python train.py --n_layer=14 --d_model=320 --n_head=5 --n_kv_head=1 --head_dim=64 --d_mlp=640 --vocab_size=31805 --activation="geglu" --norm="rmsnorm" --norm_place="pre" --norm_eps=1e-06 --positions="rope" --rope_base=71500.0 --rope_fraction=1.0 --qk_norm=false --attn_scale=0.125 --bias="none" --tie_embeddings=true --parallel_block=false --init="normal" --init_std_qkv=0.026 --init_std_o=0.0322 --init_std_up=0.0372 --init_std_down=0.0372 --optimizer="muon_variant" --lr=0.00697 --beta1=0.95 --weight_decay=0.0 --lr_head=0.00775 --grad_clip=2.0 --warmup_steps=200 --schedule="wsd" --decay_fraction=1.0 --decay_shape="linear" --final_lr_fraction=0.0 --batch_tokens=[65536, 131072, 262144] --seq_len=512 --doc_mask=true --train_tokens=796100000 --steps=5358 --dataset="wikipedia_en"
Each number is 128 + 24 x the weight over its row's rms, rounded and kept within 0 to 255. Layers, rows and columns count from 0. Numbers have three digits each. The size before them is the row's rms in percent of the matrix's.

# v: layer 8 attention value, 64x320, rms 0.0261, rows 9-42, columns 0-63
# o: layer 8 attention output (transposed), 320x320, rms 0.0321, rows 9-42,73-105,137-169,201-233,265-297, columns 0-63
v9 096:138118119159161134097115129171100125121172143092140156160111128168114114105164157112163114095156169117133129156100164145125164110154128156155156108100132117175085134140161158087100111152119094
o9 124:152116125114190097132125151144098181125189144141132127151098146115148103110161152145090120093101152110121121153112102146095127132124141142140117111105138105161084142137149151141148149131108118
o73 092:123114132129105175132092118109174096141129119112114123095155100127152171158106128137114121156087140128136140134113103126160124120128164133084154146138137104100142152114119087148120075105180125
o137 093:092162130119087087135157166083161115117142126115151100100130134190103086176156088088114155131142122123144167162132127082139116076125102136150119088152132158145126122109088146110125107119101095
o201 075:146104115159123145135139154145084167109152116132123130131079153095155126106094134151132109099162170094141099141118112133131141134148132154113108137100130157098151130130136142097160163130109123
o265 088:101118153194135124123114122131157136122153122159116126109095126164118107107152116164118139096169145129134144143128150134137161121132106145119098126087122151119111105117116115092146175143089117
v10 104:116086115078117128080144128069131129138108094136098092134132131179108189121133182113149122148140137105080155121090123160155110164124102141119114153118096157109147137105103118136132115107113162
o10 135:142106147112111105127127138119131170155121111157150088133122141186142153121106126149120168144116127103114141153123123149143129160127135127132161161113119125156130161101107116142115102099107119
o74 098:123147106099137141089138114160140109129134145129090150159145096114172119112107106125130094119132125172155115134136167083112137080103131108093100102137166100122133133167136072100119084135150102
o138 093:118070110119126159077113114092129138137130138123128125130131100149118139140092134140142097118141143095134135077136150128144128125126119130071134084119125117146092114115128188145130163149081166
o202 084:141115134111104109141106151121104128181142099098178100096100113139110159116128158142157087134106132081119165147114138170142170156138104136127121131120130105133137145089074093130143111073109156
o266 095:068147154181092133116087150127130134137137119094140105117117163104104137157130151152160145099142101127150172146098129147070121112156098121101126124112101143083115136117119149123180128134091155
v11 098:143133113127145150094156131145132134157155142141084126110150126105159171106097145091112137118137102122138143079096126107139149143072124116133152132138164135160178128105139163128141128128110106
o11 127:137129109139138119140170122093098124124185122139099098135097145107133137131074170100153143119061088157121136113134104124108123132153119103126092134125108109168170142156161185158149158113131079
o75 083:097159154100167127103125128131141108147126150093139104131090115113131117138205107121125122128136160121139160127113129145157137082173106138116103100146134114136099099135116102102120109113160109
o139 105:166137140110093127124125148167142164116159131110123101143134153125133152124144156109152152166119116131125109157120100141124124098076105092080089151172122123109108133098154131133166100132084111
o203 084:109110091161153099131143111092111127124167081146137130159114136109164178118119146125181130134121114124142146130112134114146107124114114119105078077124112127173148148136162145137167127113120099
o267 093:146111116096128092099149176190130168162136101150151102106126127147134098151093100081086124115203097154146123087126152143119118106079097114136117137185144150142135121112155121153138127140120139
v12 096:139150104118134161142145138118161144122149093110158100128138130096104168120151161137137149172149145137150151163122159142112150082100134129107169088101139141132168142145161155132093130124141143
o12 136:122113082167122132137123070104150181127109110120105113154132139146115156141096136153140130167126129144126143139130120140085087112114171136094135120119148117127139144118150121157143118138115132
o76 086:153151128111115117101138166098098155153103141117128126113099150119155093086139139093096105098118172119093097118139115110141125155143103137150113146142163144128139141107114093079104137113113149
o140 079:150113143095150148081092136138188131126151142111126132140132127146077134124134116100110107132169157133116143115092176156122134129189126114134159085113145116123134185181162137119084129104152158
o204 083:163132096167119135147131112158088141151118106122124111096119122113110135125129144145109157160185134163188094142176166140069078127142167113097136122141161143147141153135134147184164099143079139
o268 087:139114118129095186123137117122138138130115113138126122089192102116099116126178140089141147136099113117158139198139180156142137146110078152093142089118119123098139146126155125165140137127132127
v13 102:140128132130097141107146135120136137123117140130147121103121139118116096139159107116123178100145146107108137151105121082095129138119127097137081109124123099102116086117120126119142170104159129
o13 141:131158124128115161127169147097137133113121159146128142124082165134136084110115132136129122144121096129100111181123115109126154156113106110148095120192141095133127121134116139141109134119142107
o77 089:127115130144168106141094128089129105152118085094141168119144120103167132128153133114128136130180098137127152122128112167073104104147171182155159128072120139091132138098137133068127171145099137
o141 104:148084141113129106103108104128119120110127128153159112134138127143110117130117117176128106122113139136192162092142112143090132139121125123140118110133087108151114132130155132106180148084158145
o205 083:100136119151137116126121125137101138119127090125145135136102110120123143118122132131126110091138133132125112141118128057111120170087119146103099119148158152152175122109151185186118119162099122
o269 091:110129097145107106136135141128140156152125108178167119146117167112130082136127105110137129142131121135131138120124162098134109122118111145155080145131136158115136090092147190121117115085151153
v14 096:133082148106094136100140178115119104151119110113088157095100145187106157152136127085084148152085111111107094173108134183142142113146138102105115135176106136132170157123160094139118119114132149
o14 132:162108145131097062159142120120150128107122124120134163106088154202124130135126118165137156143148090119161069160111154151132144117128149095151139088137114124132134132124119051103126110139157138
o78 091:093144122132148110089107134160094125136151113140133118168098119130118131108133116099148091122133157186093137111141122071120158100115151149101136112093184100082072136158125116143139127121117159
o142 085:125108126087118104104144142111124109091088152119103144112181127111098101130117091114130125163101135145151154139167144127163154129121117163116132146151145137117153154127141156154098095181138161
o206 086:125132127107061109124102145111135138144116118155124081108128148145124150160142129173059114156171099123157159146152159188108108123126134107158177109160132143134146141127120138108102126112118070
o270 090:143067174109152129111129166113133123117127127127116133118141129115108163143177096097089109130103115118125104135141119198152124147107144145128143126202085152147159135151139125152078153120128116
v15 100:137161154089117127106165126097138142101147099093136081112168117139148133138119155077160143135120131135159115121158130124116103103113122078115137104164129187094108128107089135148109097136110078
o15 133:158106083060151108120158138126111111146149157106136112124164118139150107161098129116117093095102110131116171134139117133131112118138157119150129110162163161107111118090129143137168054108108108
o79 092:121126115145099154139070145108128152143148158133138141173093141118115104127122103130109113121163111120106109135094126145162172088112145162149104138099147075127127161120176111125106165156142167
o143 095:149103171189159115093113110137146157081131141125108107104124110170132135116130157137131131176148122102138151104144150146154138119151119127133152114116138131109133130128157145179112125131149066
o207 080:127180113102133141091147128135073149112157135117107122106126089121152165154153133094119110143098126156110138168125101162130162119139189109078138114143133115092116123079112170165134085098137113
o271 091:139137158127151130088147133154114137120147085073089132077154064167144155108146113121119147134090152153111167143164122097104099097107170108127176132151115155120144118167124174173118112115133095
v16 101:122113173134141124126119142174111130140154125117112140115138118127131120115103139138183126163149163123095104100144150179169129159149128117173129111137152127111092132127157142122160162152141130
o16 134:160131126131147148139077111129143077146130126109151149106111104159100093085139185146169130167121109118116117124138116131158125188147115125171106117136117169117129107148121154136165149119132120
o80 092:123130140145096141134174121137128165141129133160144123157150145157174147111114123086079114105121112145131131145125141129096151088112108107103097112125175135207132154104122115135133113144123044
o144 092:086120123164096131172149113117135093115138142134126130135142090118144108097110123103146133105144131162117135164143127171138135132165149160117126115168124119133151148167097086132156170114144146
o208 086:108110151118160171149091116158116113159133100111133113119110105159100172150102169152185110175112119088092093100119077115137149124172132103118129139096121138108109125103130112151140121136146147
o272 094:179123159104102159105101117160109119126131122087107137135150063121129098106100106175180134139163127129116117175145109171146132121133099126160159114104088140120142143125115127127129199123133178
v17 103:100137142130162153136153138135140132134149141145125116136139120152138127139147103100122111112107099098077159101110147087159141158173091146129105135107125163133081151167130139161183083111124130
o17 139:076152137110162174140149124112128134126128122149123108161166134163154119118084117131118086153136131116137144142089114124112148125167147145154165155087130120147123134133128127142151091138190169
o81 090:184101141098133102091126141112141157115089156109103120109124144110091115191141155127119144108142129163103125164127129186141122097133130132127118140174127115119163113129128075110133135176125124
o145 085:116137128139098142106170136187099124134139178128150125143105151114160152160139172099121126141167099135121096093077151123127119096098109136128109138111165125044097108164111083162132082119078139
o209 087:105148176075125195096146120126155150141169105125135131146157122182132144129102129150094120141128094129136092131128134138119168136143120083139124130107078149129113180139130124139142113108135130
o273 091:093115117113125173127169130147097147136148151150146091115165162179163138129126148147127088174151153133106094129137142105136162129141109145162106127104128120073101128149155123150154113119129144
v18 102:126117138127145109123147142142132177152117153130153093171135152112097089122082101114143172132146119182149123126132110123153136142132152116060136134100120117127122118151153126114167130120141112
o18 134:137135100090083147146113147126131135132143097152144125102088127121136105140079117088163088138138164188161108142130111112122091129143133135122161112140143123127151109151129107186193148136113149
o82 090:090117135134179104150137169130135122135100134118139157173130148124103090131142130126105132139136156053082145135129135113154163128114133132136136152135082128125117119092119127117111153130136151
o146 090:105124143130172099092168126126198116116099161101107155068150121149140148071138149128153083124167156130122112090127113122101157132132135128075120141100114113156126126160148138184136132128156138
o210 087:192138095086113133112118139154094159134168125142125137118103106143146105111108123100108113148120163150138122110114114108113161120148090120065125125089145116097146121174140115158188143170114169
o274 093:160119098113093131126147137125144144116126096117112112099129117087156123118110122100113164164157107151145140097130146122128156107122147112074118140134137097121167101154146114143149126117125090
v19 099:152107124120100164121126135138134114118155117149149128093145092097104098127166152112120144135125132142176135143150107124118102112158112118104128161130143158167130128116146084132105114163124119
o19 133:131107115128119166118131141166137122134107137087133167133151152128125107142188157127138102142127128140088115132177131105133114144142133134107113109117109100128101123134135108151106100138107118
o83 093:113181167110134128149102146168123139098118115190158097138096131142160123111068136133112092132116124115150115124075175102114151167116115096190153102139100144161136119097109194109173128123117124
o147 086:106191124130128157131160110109167118135200110134172122153091135105128144144152113096145108167159111135127134119123094102088124126101160098104103127147131147140128131138144086117112128140149131
o211 079:139103142090123204167114114141114094141095124124097139124128146132135142124151143122126123174119100121156124148193128142157083117161116096109068106107162155130122158130120117119128140139119112
o275 089:158108110069104187111135136154147171148117145099149089144120152111109124177084090083138122139139073143164114117149135143117115142156118109160124108135097151165148132103108086089117103187106105
v20 099:115149118105130131129074144134128095124084117118185116151138139114128122135135127093156115132131168129132165121117153129136125135158125103077164174142171123131128123153124117091144110150143110
o20 125:139134136126104143166084100182136124113116121126162161091129148121112129122110194125114149107184130156124147131122117136080105140129105138084133171095109160149124114124090133115131146138119181
o84 087:113107105127123120111147147128130139108121117113096106112161137166113149140129123166161115141133111133174123089151134091163139130123122148158133058125161131085118117159127099134109091113118088
o148 101:091132114110119142117146118129111148129141165130165103159128155141117146133148096090099111129148113113122145140084103160059133109162078113159124094112132118112132135105174093142134137141147143
o212 087:167142175105123154139111124175085109131092157130120143111122119145120133108111161151108146103066122138120125135149096104133138111143082136116122176158111181157128069136090127132166115141097126
o276 094:108167122165124121126099153088073101131120131168150153118117125127135158094173108098145128129109133107173157144098125128057133123138085144159145168131112163137151077104112100121131149145105135
v21 098:124098110143146126133170116133113131143120119118098168120128155134132156124127091119135135144146098153097192112076113083095168119134180101158129135133121133104106142154106116152164115166126070
o21 133:140117168185133155135162120111072123134107057150165195143121132164158113091113118105136169130142112193133140122141115148148151106174167123110127102119109132164173094141127127132148154164127095
o85 092:130135106126113132078094109132119091153114184155080109139159153107147131122150109156102104112163154130144143146094141136102115178100133166162111107126140113130129108148122136121144116095116174
o149 088:146162107084130131117138154129153119135146107130161149114136120122112128138160165133113095099127127127139155091123083111107121105119146133128142104155142138107136130153159081113117115149120104
o213 083:143098121203165153090163081118138148111109107148138183145086114171167106107107120083174109086143123162099142113135141108114116098150157108133113158107152145140145123164099161152155147163116089
o277 094:093151130086150116116167112183116146098107101123142151116146138130171123126152131120117113118110081123118158113143089103156114138144149085106131114146149126075136147151089105150145183156136032
v22 099:065185106104156129144135177107140114127167127103115120147106100093119166124169166144121133091104097135122137104123133160134120120120140123103162149146142134142120169142139136096179112126083149
o22 125:130143127150103081123139163175116161119115108098148165127153136139124139127133136125138106135140127142153143142135125170110096135151105146087122159143123127141111153147131134133121163147117141
o86 091:136107122094135173112110112142146144173137168168114191146127089107126089100131122137120086099122129109101133180127103096135164138134141109150127094137139125137130147129149119145143150145117105
o150 089:090093109150105139153148148132119127144137097126150158139152159157131129112145143122144154120147120103152092128123122175134143093107119100149096128138155068134123119095107133114136156107105191
o214 079:136149096108136090089142141118121145101138128078179130166118133150095137108119133128063146133108133138142149137131134124107100152093103077108149134122096164107121141146171136155124125139137117
o278 100:096185120130140124132119149129142126163140145116112124140133136110104154085117141162107138105107114110106126095120137160134091139131150109124152167146118125091127168133129101097146112136130161
v23 103:123116094131120115163113122161158144074132117148149137146125150152116146095158102153097117164200134122122158124146118110090160082138176101111139148118091143177129123106131147112115110162122090
o23 129:134137162110121177131126120148161113139100172153156166156097104162126158123132124144111116119138099108130125110157154129130151114127150088115081153102100109118141162161181148087106121105122101
o87 097:130094085104112130114134157137109156112111156114111108112192134129124100126082144084119143100118134125125113100131091162119138183098086169125145170131128123113112126113105160153132112103158149
o151 097:166088133119149109096151105153135159145137162116108083080161150146145112155145128083135149153165162105125135133130110138144124116112150133141126128147163172164093137129115148131125106149160148
o215 086:141130145142114125135127145171119097118104118164110107153150116105124156127168138162146124123103129111163143110147155123127119154114156136116106117078086110132154117136153157157135152140144081
o279 095:119178152141093145182152131120114125128134104139110145111163155149156156138188165162144123135177108127171148164151197128175126127126149129102102123123107140166105138099108133131096128195119084
v24 099:102100158103160084143126104110138102114108087112150128125115164084113132176163113124113092117149155140114170124131169168157084147110118144122126103130114139121129091131085137172117141110135087
o24 138:121112102131098113157126135101123117166112118139153128162096143081108143157157080091108130123147159137127167137132154184133133120150138107095145072111084123085129112122110124148108138110151144
o88 095:150094109114121150107146130169158138123115159124086087104152117168082186078081118142163162122165094095145107134173118118073117158101138145085124128136122142156151138109111179126171116131125162
o152 087:140116130123146124079104117115138091111132128129136121165143123163157142110124169170104115103124134141124142119124119123119121135171150116118101101122119113145105112118163164180099120118094121
o216 087:100150104144148117123128121099141148163136102078123143111163147121106149160160127144150117112161137107144161123169132155170151134097128143101148099118120090110097114111139118162099118118170129
o280 086:106123115093142135080147157110149113147138106067125140116113132118152124174150135122127108110147193129136128140103154127139115138142169154117117114135136113147079123138142114152109102099096123
v25 099:149099131134151157141108122124109148137147109151143139157159148121129126087162192147140157160114117121151108089155175138103123103097144084155101149102099137125099160127123126121085171096191133
o25 130:123127079165149200193126126117087093126146101148163125153137142117138132112155132131110093091161122086136123088116156158147135142118163149084145128116099137119162149124121116147134107107085135
o89 093:138096124124132078117132127111111197142087161100152159135110102117171111131107130146108156109120143163150167170120123138129129085093100168143153160130151142147089104129177130141141109178166121
o153 091:092156130074095126149127135129106154146139103128137084108139130093113086108159101145144123108130144148080100098150119127110091126117153120141122159142102118148148130171115143132106118153134148
o217 082:160123123132147184184141149121154155138150109145179131163127159113150129162114151090123126127128116084149118106090123171125146159128181125117149144093132111169098128106089144121143132128061109
o281 101:155150149145153144220127132141130138133114132174104126149104149142155136108136103113131131142110161104118102074150108091171148129117163130136096179116134104144129133123138111132119168113129150
v26 106:113160102108085182123128136133093124142178105132135149166168141140102166131163136090132133105084118129141187116097113146164150104095134127107122081148098120159137122106156094143098117154149100
o26 151:125187117143121132157168125140074122135206070130126113091134112165122113131099161132108093130157136103126159138104123184160089129109164122159127090099108153199126122145107141122116129139135088
o90 097:138140138114176113136113117100155112129120076104164148119116076099161141136151115124137138148102106127087079140137095112116111109141166148165091150159159103085135131138086134142130135108134159
o154 086:141126144130107087142160171110113155173138157129117127151128142116117090112144122138132134131141141121159134151118072045128209132168154128104098103151127136166168121120116138174113134094140136
o218 080:081170126122134131109137134121142117151151093110103120119158149145091141147102144087140141143112170141146138126128094170136133076120103138118137120137103119211139150120142098094091103133157137
o282 094:111160110152104121131149153110103112139108146141105169133140129124124125126152145089098162124095143154114122172120117133124124085090143123101119091153166102181133127088155121144142093122140103
v27 101:143095168126108115121122132159118067128148145140148174114118132114149128142168108094115123155138095129107119116111116140123109116163127153124096107154091123088159118134130139132107125116124148
o27 128:083151130143110138147113118103167119115167114133120120091128088129100120146161112091087138120083101096083135121141152162146167134085110113124119145128143132100129094118108192131116127119148143
o91 093:163150096103125157151143092147097134148137090108144139121137125116151178130113137140177111155119140162165137141131102098149122106096151126067147148101123101111120135125118071094152115121148130
o155 086:115166166150105142118075140104134088150139131098149148101098136114076145176129139117107108103094088154154175118129163135120126096168129150104164122118119119094196130111095102124096187125096113
o219 090:119133115180166136116142123121143118147127191129123144138110087136145111128129100100106133144138125113109074150103127141139149125100119096145135125124101107084107100155120170121102151150137178
o283 094:114126136136127111132117151096182116109163174133131142124088121100129104174140086117081121153130064116202113119115126143101134139170122139125130132120171141113156105116119133095116083121072173
v28 100:112084109112151115164098111121149118128140142105128154131116142175112119144182205160162131112125109146076115174106166120158150127154130125111160137122145150095145110125110159159134144118149123
o28 131:133093102107125125150098097110111141100140147122146173128137091150111120099157161116133072145119114148127114184149114123152123136182100133095126095096109127138127127104123100132156162135147138
o92 089:166158154128101120111140140138120100154130103142117117060151170106148142121121097126111163107157096157133150120154156142105105139123122114118131118186147115136111111176120067098116107146108112
o156 087:121115119127095153064099148139142140144126121074163142129124128204114143092154116146155124163128106110103085152116153102133140115113132157100138139081146135074164151149149152133110139083121140
o220 085:103100086151107140151107108123125158113110138140148144139116117129155121099173176164153118093043103146132090106137113153185132161122119134114129122143152152095144158067131109095109132083143093
o284 098:090083133122131120113104132121135130107108145144106178127152097159137090102169156136143119123097108153103076165155094114140167151172140148162146122112133170092165132123136146110135112155166109
v29 098:091113150107161110091129141086118125133135125093116125121105125138105172130141123116093112131109152160140161124103092113140090125108161101159164147069198106117099136130153127124145097120087132
o29 138:108134133109121114139143133158110165157115161104117131105114120129135133155156105109097100152136120172137101141140129133112116133130103157145122132131173130140102117119174173120166134130110114
o93 091:167157113136110136143107119120129157158109144108109112147119082077099149097126082108138150137092126123120142143128120172173133158103112114105082132133125136160123143172114073105093147108123141
o157 087:110131143141093126152161126115091132150142146119111100150094129148129123112109124120125125102111130093128128111127139068121125149144110127077112116130154116120105113119118152190109086134139085
o221 084:117121116135158127128157136161130138157121122114118114134100161165122152125113142118122137153084166171123106147126127121141144120127152143154143128094198156126135159119192092099130170119118160
o285 088:085139141115147090147180128142165120127144108069161111118130124154114115165147109143112109104155160105109157138122134099132120085113119115159135094150172102127115152124139147136116114127134134
v30 102:130085157094100129141121107091129116116101096146167142121154108115099136157137128134138157076125112122128131114128120152135150153079101157106149136113114139152153144121142082126118103103125074
o30 126:148121134092152096135117139126097096134118093144160171145112120124105161128117155098107121090134111118089154099130154120117127132130113144097133153116153169143193160118150137105142117120130117
o94 095:058168123169141142136154127116142139152159146127114094150131097082163142149144126108152126158098134127109136166123100102148160082159179084124111131113114121106081122157124149112137177153122168
o158 092:145124138147112150119128137122160127133103113117153097148102143142096136104148105135109146117115153124096127108130207159153122082135174139111133121132142186168117165099136095086119156153134144
o222 089:131120177151138114134107160144142103113125105118150150147126147120129135136074152154123104121178143140090122140128131133163132128114111124154162156111117176181154104112139116100116122130089102
o286 100:162141155089142120115090135108129118153160093123188108120144137151117128150110141114117158135110101137114129130112123146125150151111109093141138148108138144175124124071115084133097087144078121
v31 098:140105158109147082156107108114137161170117158151121148123119143139116140076118128139152164144145125076158108168162154090115075095163094132131150134105120073096109108168092119092093084148128161
o31 131:146145089086158096157114096114110139168136125104151158141131103108122130092130105086135122091125124105113121137127107099136129099200120126126105162123141132101150117154140172096109154127109151
o95 090:131089140169121136100126182134130093135132111153084113074125150136071107150110123140152124143170125170130183107126121155123112197092110134148145101132137143173118076121162155143121107120133087
o159 093:140132137129119139150121161157108154121137117158103142126119181107120164117145113124144106189123146107158129130116140093175129124144121154181177159139102099114163149142132125119096115115141100
o223 083:101107137123152125134120114111111143148133100087135164130106124146160117094117137148100136125123182115100097115134105102132117100153118159108111105118130123131111125137170138095111143109116188
o287 090:116129148151118096153151101115152118124150156115143113125096176089120107117149175151080137149102117070147107156153132120146170136178153131094126165120127122101104085122147095076103093111142185
v32 098:117060119118114132158147124110157112110180094084132095159165119171106086111163123151126097100115116155116134120144113112175131180119144112124147134149105105141146181136130115102105150131125148
o32 121:097103103155124119167151132069131108153175133131127115186134125101115150122127103137134125116126115131110105151119097132187161165126093124090120103134149116128145143119146181119116155143123116
o96 098:138144119139134141097120122181125113124116118113108139085122121120157162149133098101105129158114130117153162120144143131088090093114106148117125116148139123133134089110129059098126098094137119
o160 089:110128131113123129136161139131142170149109114120147104136151142185112112116125124100160134105063157119107122120139133129145138134130115118107110186138115117127154145125127112120128100124096168
o224 083:079132133126121100125172118120118085103133127149158165144119134148122106092180170123131169122084079148123126164121151141139156118136118164106120129129168107138143137138114127133119117145084128
o288 094:117114140112156129109177123140142131155125131086143169149170132171093106128140118139124137124133109118107159126134116153182159151094150117129093130141142126157140159144094163115141100105135176
v33 102:119145079089094109157140115139108103107126117072134136134140084149170109159154118134124184162136097121109143110142106152123093103129145140129118108111147152125157126154116130133115117082132117
o33 134:093163099101114162138144147166154118138081158158112087117133106122143127161119114121121094128134095137112128084147121096158127120128154127118136113154132159078159137108120142080101087136133114
o97 090:163103129170112121147142087117107112121144086153148137149121155086127135118101160140177111106081158154133135172099125126129134135146121163150139163139106111153081092153137096167128175118118128
o161 093:128107123128151092150148091077173088131096155123114148093180141132158140155134132141123154119154125130115140115160110174127122098135128100093111120137121172138140127118148109135116172127153128
o225 087:122161087117142142131160140131141128137138128153152152131155065136117114155113128088102103184183109142107109116131139145179136065143139126145115081130113097119153159101121123095101106102137167
o289 090:120113103116132130176179118110091097117135158089168174147136112180133162138132136127101097136087096119118118138148105133155118105112171102124129117143149101110160156085144155121106120144142101
v34 099:096163154148148148153113126137104110086131130123090138119126129139147122142104156191152142169143110171102155104127178124195179098124129141128097120069155123157110111148169084097145146159112102
o34 134:136125145131082122136146100159148121123122136085107145122143127109107109153123148140173132104139101150136116153109130095143149123105125148119151125079133119127138124156090102168113138127126082
o98 096:121134125111140139146153120103081140142112101165116149126157102138151163075102102106150094145083137141112131138160130121105094135153140099101126143153105136117097141118158140123133110132120137
o162 097:123134146124174117066135149112152107146086150109093105165128114149132117153156135147098104121082107140138160132134116134151140158156112132170153151124119128092137129108174133146129142124116089
o226 078:110146151086122119164116127106108127085109104104150124124138117147116111164143152146093151114128096143130144128114170075138198125118100131121092143100141129115144168165143092156110141166119107
o290 089:110108152124119116136100122118146143096149164145076132097111146072139129143126165134115140142100123135131102091108157172182131108134123139161088124088118108125130112146116129130164098181118089
v35 099:115116128116164115088167144127130092150111105101124102119141109106169127147150171110093128110114121131133139122117147118120110096124103126169145129142109120153113101144131118114130149119124100
o35 132:115136132108112174103179141079111095162156097111159105096133137121107110125107131138094145112129122111112100093158124118127171134163049150126132172112083117139132152144149104109143163106070083
o99 101:159116151175084153087121134115082142105146154130139178156087120180126130140162113114117134120129107100150153118075117156111142102160142170157127106121153136107099142121133143160086101141166117
o163 091:162173101144146096150122192139122084133132172135119120107148135078165142139147116101138102147100121134148108142122114126144147118133119101137117150151102109118097142167168127163059139136087118
o227 085:136138112128158140115152109120147060105133101122085083091147161099134131150155133128126121125121120121116132097126150106097144136175175134187145157133083124140155134135117110131108104101112114
o291 094:133138118133159122092125123117169108144119125062103141144196102107088185135152143095115137134139146154106112163109109097135110131122137102149170114109118105108125140142114094133165164072097133
v36 104:123099177095104173111096095127141186111113144106172115125147151091124135158140114144105089175081116122148112109127111103115075150114156124121189145116111160121128126119158132106140093119194128
o36 124:102145145104100153095144123118144146153119122142183147132130110121161147156130109138122154157146128128125101139148071135091154152112097168131101165101049134119124095158173115114119084118142131
o100 097:090155127139169109118115129086140079120154140102101149163133092119196134161168158131126117114173060103092118138106126135161117084158101106179080107180151115141110171112104117142102168130146149
o164 102:143097147132057159111139106147122174118106117165120115089120136128075172092159093192126137129118111143153118143136181127123132113096166162107081178122103168106135119098130137105118106115093158
o228 092:142106124104151137142128117146106119160177100166152139128123084106116123217160110143094161150116126126130129121139103114108103151127123121089121145117074115115132085156187147096174116127139147
o292 100:134130110129109135144126107161077135140137149158132139134129084122080156109113118127103129144112078136115131168096133161135084147101132161103131122112144140096151094141118116119147115114098158
v37 100:131139144128116112114135117106135102177144104127128178156092150088146133149149132179123148128124130111207128116129111123133130159150124127125145094148127163066147122121137156108116119152111154
o37 133:155139106098105117112137125141090109129094152150143163094142070115109129153145135100107125125121142146129100175161111115167113140116091130129113088093110151116111139097136109130141114147124143
o101 095:117153139109147164124108138116121141141151149111151087141136148096141152117095139162104169108159142166139139123157136136103086105154158134102089147171107076156146102139131105099123126109164163
o165 082:171117148141143176107109116139087149153108159145146128190136137120170113147099134149105106132116092137161148108126154142135166179126156108121129118085070145155118178109072133148155134128102149
o229 088:159104093102083135138112138109155128150176127174148175100127117131119127089122126181134130108110097127130149147136142145120084124136115153097154106104125150117110097124142134159144085114131118
o293 099:164133118138135137108117158154120173165127120148112141166091134117070115109131121141148100140148106152125133106083114162143118136104120129149138100112129173098131077088142134162110089135105168
v38 103:123107122130162135145106141132120130151141141085158144082138111134154138110177138137129145107146131075109103098150100167127128127152152114157117140114127117127121148194126113135143125111143120
o38 136:128125114125136125152083122139146133139121100134107148119109081126160166114142123154118086147070123085128083106121135155102162105078090141092101148165139140110113099141130147117166100095135116
o102 097:112133170117149116128146148154141124156136169135128136124157113128127134178144136128135139131177073150077144165137115137141088148125156126126130148121166114167135155048170120105089139138116113
o166 090:140107147122166192136144145114120134137096129117159152108122125125111140141156125145112140139141134114116118155120094101122165101145184113033151099147111146169143131182099115133111140110104122
o230 083:141123132086115120124124133131137125137153116115113131124119112120165177119164125111148130129103137103120173125106109146126155088119094114130146130127159125118143138129112104092150124137154145
o294 092:106105115110140139089131149129155128110105088063146148102123139143184152069176145119153147139143141127160137102140095139139178124156130110130152133118114109155130111190144124147141153115116105
v39 097:180127138096110120140124120108105103107162160097121107126172124129099125113134117124137182101128100095105131150121102110157089125107155116150110155114097161128099133173139143145135125109165125
o39 136:126074095123134114131094138140116114127163090101182092134147108153146129112097112154113141108136116105139155132141101095126120103119145110126151141129145121151130108141153118168131114130147111
o103 089:146160109149129144154152130122116100181147098154091136074089168100092176147121133097122114169127158125122150149141149151154153161093132100123161130153158144093166144116104121151135144135119160
o167 077:119119105136112140171128143090178117120152146114123134125116094089150128108164096108126128113133088109154140126126121167074137150121132105118121129079157114142131146129162077133095118107143093
o231 084:183103126157153128122082135144145087119096161125164137129192092143120128127127119121124127130151131096144108127155118120158156114125094141143107108117085100148126106167165152170154138085142156
o295 094:189121132114135131121147091093138086100127157083140137137133106106139133129149127157120142146140131131126091098132114130135147121122180175115145144093151095138111086200147165096154137085139091
v40 097:085129103108118154097140143183110107142145149149105130117103111110146147140137090137119124100133115101104129138065132147070111164126131134125174111124079119135119095150116111137118093127115123
o40 120:145094125110118129121171111148103100127156135139131166106149096158109142113110125120127144121139130137131114154113122153120155146146093174098120161120135086124080102092114130147149114149115106
o104 089:143105146127124126137120153103121146134113131078110132150128133138116116184164150187139140106097140108126128093136090126155122066146121123166114147145145092127129154137136146125117142120136119
o168 085:215121108121141137141125144130139164127124132147102125119123146106086107127151135144102152125164097118117104162122149134147110149151102094144129130087152141164152118137118114114119105093158123
o232 089:142094105158109133097169115134161148152135141132121146137153093126172134139101090094173142143150111131094164117146113145134148125125110118137155115125121117136098143129143152162166111154131155
o296 095:150157138110086113125101158154107129118117123161115127134185116114162121109118123093072132111115112123139139156093098121102106121093139107120140141105126130168101114117093131106126066165108135
v41 098:121126134071158122135094105148109125185154149138166123139104075087110134127149118114151131159136113099117164145168136124147127134170101158099131144122118115102122134123157170138123125147110140
o41 124:156130147105135154139157112149098099133152132138181123134129116132164083127141127124121128150113111130148134103126131160130119096160110139155119145111102106135150181178135116093151121162086117
o105 095:120128108137140149090177161149106143154104150116098122142130145105138165132135098112144145104151139078164138104157105112129100138140135105133117123160171140112107115123100096135083144109189159
o169 091:089082182105119124148117088092151162131145116150125092124094113163130120151131159106139133131169173084099164132157130163111125148124115106091156097112109148151136127128150149104098062132140094
o233 079:116114145119119138111146144162129099155164130070146140101123108103084100117140124113160108130112135117134125091099087171121137103162121155136166154133085124118149147118167104130133105110163143
o297 091:133099125140109113152152100099175151146138142125171075111130141128085102158114131123104157167115135138111151143148124156117153113187124133107173120077110107112159157108181162114112118137124140
v42 100:104172141144133095155125149075152114123148114121114145152125161147183114142143108096090153143132081099115097107103098137127127112144181153123160107114118124122142127142125149112158144108109122
o42 115:102136097106154121149124171071148153143105074145176159148097139109128149143128125118117101153120147107106112093102164131123151111111151137133130115190132105168136131136127175117119130113099101